Weights of a small transformer language model.
Training: a variant of Adam for these matrices, 535M tokens.
Each number is 128 + 32 x the weight over its row's rms, rounded and kept within 0 to 255. Layers, rows and columns count from 0. The size above them is the row's rms in percent of the matrix's.

# layer 6 MLP down (transposed), 768x192, rms 0.168, rows 164-177, columns 48-95
size [104  98 104  85  84 101  93 103 107 117 102  89 102  99]
[[107 166 114 160  82 142 126  83 103  60 121 123 158 115 161 131 107 165 115 150 132 139 119 182 131  99  71 121  82 166 154 164 105 131 114 104 109 115 131 133 115 138  94  76 151 145  81  82]
 [147 139 203 163 127 106 123 136 122 102 162 117 100  95 120  91 105 131 167 134 161 130 116  92 133  78 168 101 148 164 180 182 105 110 180  80 155 111 164  98 103 102 173 104 138 121 144  92]
 [148  46 142 115  93 145 187 145 157 104 153 116 166 116 186 186 144 107 139 147 115  71 172 138 154 156 156 111  92 110 136 150 135 156 159 120  76 136  76 139 106 116 133  82 119 128  91  97]
 [ 71  70 151 107 144 167 112 142 183  61 112  92 127 165 139  68 141 142  85 146 101 166 120 141 125 128 121  76 181 103 122 141  80 137 134  79 142 144 113 130 103  86 206 131  95 114 100  92]
 [127 158 150 135 155 102  55 143 153 188 119 121  99 126 100 126  90 130 102 101 103 112 123 190 208 163  83 145  89 155 148 142 124 136  91 161 153 130 148  48 107 128 129 115 152 150 171 128]
 [129 161 123 124 190 164  84 152 149 140 125 112 156 123 100 125 118 110 100  95 198  47  73 156 131 144 126 129 167 103  34  93 166 130 194 104 133 130  64 115 195 105 139 123 147 133 111 117]
 [163  72 124  52 139 138 183 147 143 146 114 149 110 149 126 108 107  94 110 194  86 165 136 124 156 105  81 246  94 145 144 131 118 173  73 170 132 132 153 135  87 118 114 106  86  94 133 100]
 [117 116 131 121 129 157 111 129 146 114 123 104  96 119 133 130  71 171 132 203 112 122 200 147 122 106 100  95 170 167  68 139  62 149 152 142  98 149  85 181 167  95 134  95 110 105 140 199]
 [155 118  91 122  99  96  72 150 140  63 191 194 115 176  91 159 113  88  75 115 165  99 118 146 143 151 147 103 117 178 179 137 153 149 119 127 134 100 131 178 149 131 165 153  68 136  84  81]
 [139 129 103 133 153 151 125 177  88 199 178 117 128 153 139 109 137 160 132 131  98 143 158 136 161 135  92 122 146  95 130 125  75 152 157  31 149 110 126 133 119  70  84 158 134 180 134 122]
 [166 134 132  86 114 103 108 131  99  53 106 151 167 201 122 150 129 112 145 176 118 163 158 181 132 191 141 138 185 143 131 195 115 159 157 148 109 142  91 129 128 120 154  88 114 183 147 115]
 [163 114 116 109  32 128 112 128 116 102 113  88 134 120 122 110 131 116  75 108 135 108 115 150 166 203 117 126 110  86 121 190 117  64  90 199 113 111 117 132 132 151 110 164 133 157 201 148]
 [151 168 146 163  89 183 115 143 131  47 149 119  97 165 141 177 163 123 120 144  86 150 135 108 100 113 152 127 200 128 144  69 163 151 141  79 195 141 104 188  89 164 128  72 112 193  84  74]
 [123 152 144 127 153 143 139 150 120  31 129 123 172 132 122 108 105 137 185 193 133 110  94 135 173 169 133 103 108 124 188 112  77  98  62 126 191 128 175 145 192 129 120 128 114 149 116  75]]
# layer 6 MLP up, 768x192, rms 0.176, rows 165-178, columns 48-95
size [ 95 108  85  84  99  91 104 105 118 103  87 102  98  99]
[[ 99 105 238 126 119 143 130 156 130  64 138 175  93 114 174 159 141  63 179  91 119  90 109  55 141  88 140 160 157 136 145 174  84  98 170  97 113  93 130 100 190 123 141 109 158 141 196 189]
 [100 114 113  99 111 170  82 100 117 112 115 150 177 162  50 151 135 152 124 119 133  84 155  88 149 127 162 104 146 126 136 109 152 138 142 114 103 122 149  77 149 117  99 140 142 143 142 140]
 [ 85 154  66 168 114 127 111 123 106  77 147 129 190 128 171 156 115 157 147 123 168 154 132 106 145 160 140 138 157 142 192 113  98 124 150 130 166 126 108 162  92 156 117  93 126 100 112 142]
 [158 121 128 119 142 161 180  82  73  90 176 122 144 129 139 173 169 144 186 130 152 161 124  65  92  78 107  82 157 122 152 172 173  85 156 117 144 174 109 164 150 101 129 184 106 107 159 126]
 [ 88  95 184 111 140 136  98  74 175 134  89 194 187  87 101 143 148 113 114 106 164 100 176 104 148 125 155 165 167 134 119 158 130  92 110 139 147 115  92 112 193 162 131 133  92 131  89 158]
 [172 128 120  90 101  79 126 152 168 140 118 189 125 158 123 127  63 119 130 140 136 101  89 120 113 116 114 143 120 121 136 195 137 149  90 105 175 186 135 165  81 102  72  99 106 164 161 125]
 [127 104 129 111 131 117 125 159 111 123 132 164 125 107 153 116 143 111 218 125 104  83 187  93 142 113 165 108 136 171 162 178 101 114 158 154 152 161 149  96 133 145 138 157 136 109 143 141]
 [ 93 163 131 104 153 108 152 112 177 137 108 130  76 110 166 114  94  92 179 128 206  70 194 129 124 131 150 124 174 133  99 176 166 136 179 148 157 181 137 107 111 158 132 151 191 124 106 125]
 [107 133 147 161 140 166 116 102 120 144 150 135  94 169 191  89 126 153 179 102 125 104 178 143 106 105 110 150 154 129 104 167  98 103 110  65  95 108 121 115  96 105  58 101 193 174  85 181]
 [ 83 110 115  19 113 100  85 170 103 159 120 114 153 167 112 141 122 147 163 177 134  79 150 130 141 153  93 109 139 162  89 187 142 111 126 152 144 139 148 119 130 129 139 188  89 185 169 154]
 [128 117  91 115 150 141 121 176 177  64 146 116 111 135 149 129 153 152 136 108 128  89 147  87 111 105 117 130 139 194 122 130 105 113 152 105 135 115 126 139 143 150 125 104 125 108 101  90]
 [ 89 132 147 104  94 202 140  99 127  98 114 132 137 151 155 158 176 152 112 143  74 131 176 120 157 117  87 139 165 177 112  79 132 145  99  87 129 169 113 173 148 109 159 169 137 192 153 157]
 [100 166 171 126 122 107 143  92 137 127 150 148 151 134 126 161 115 112 191 129 153  93  89  98 176 159 204  92 100 155 127 114 129 106 154 126 127  80 142 102 184 127 110 157  87 128 152  64]
 [178 117 161  63 128 147 133 140 118 130 146 137  90 146 163 102 106 169 142 134 130 131 137 147 104 155 123 134 129 120  80 101 182  76  97  89 122 101 143  86 131 156  89  96  78 174 125 128]]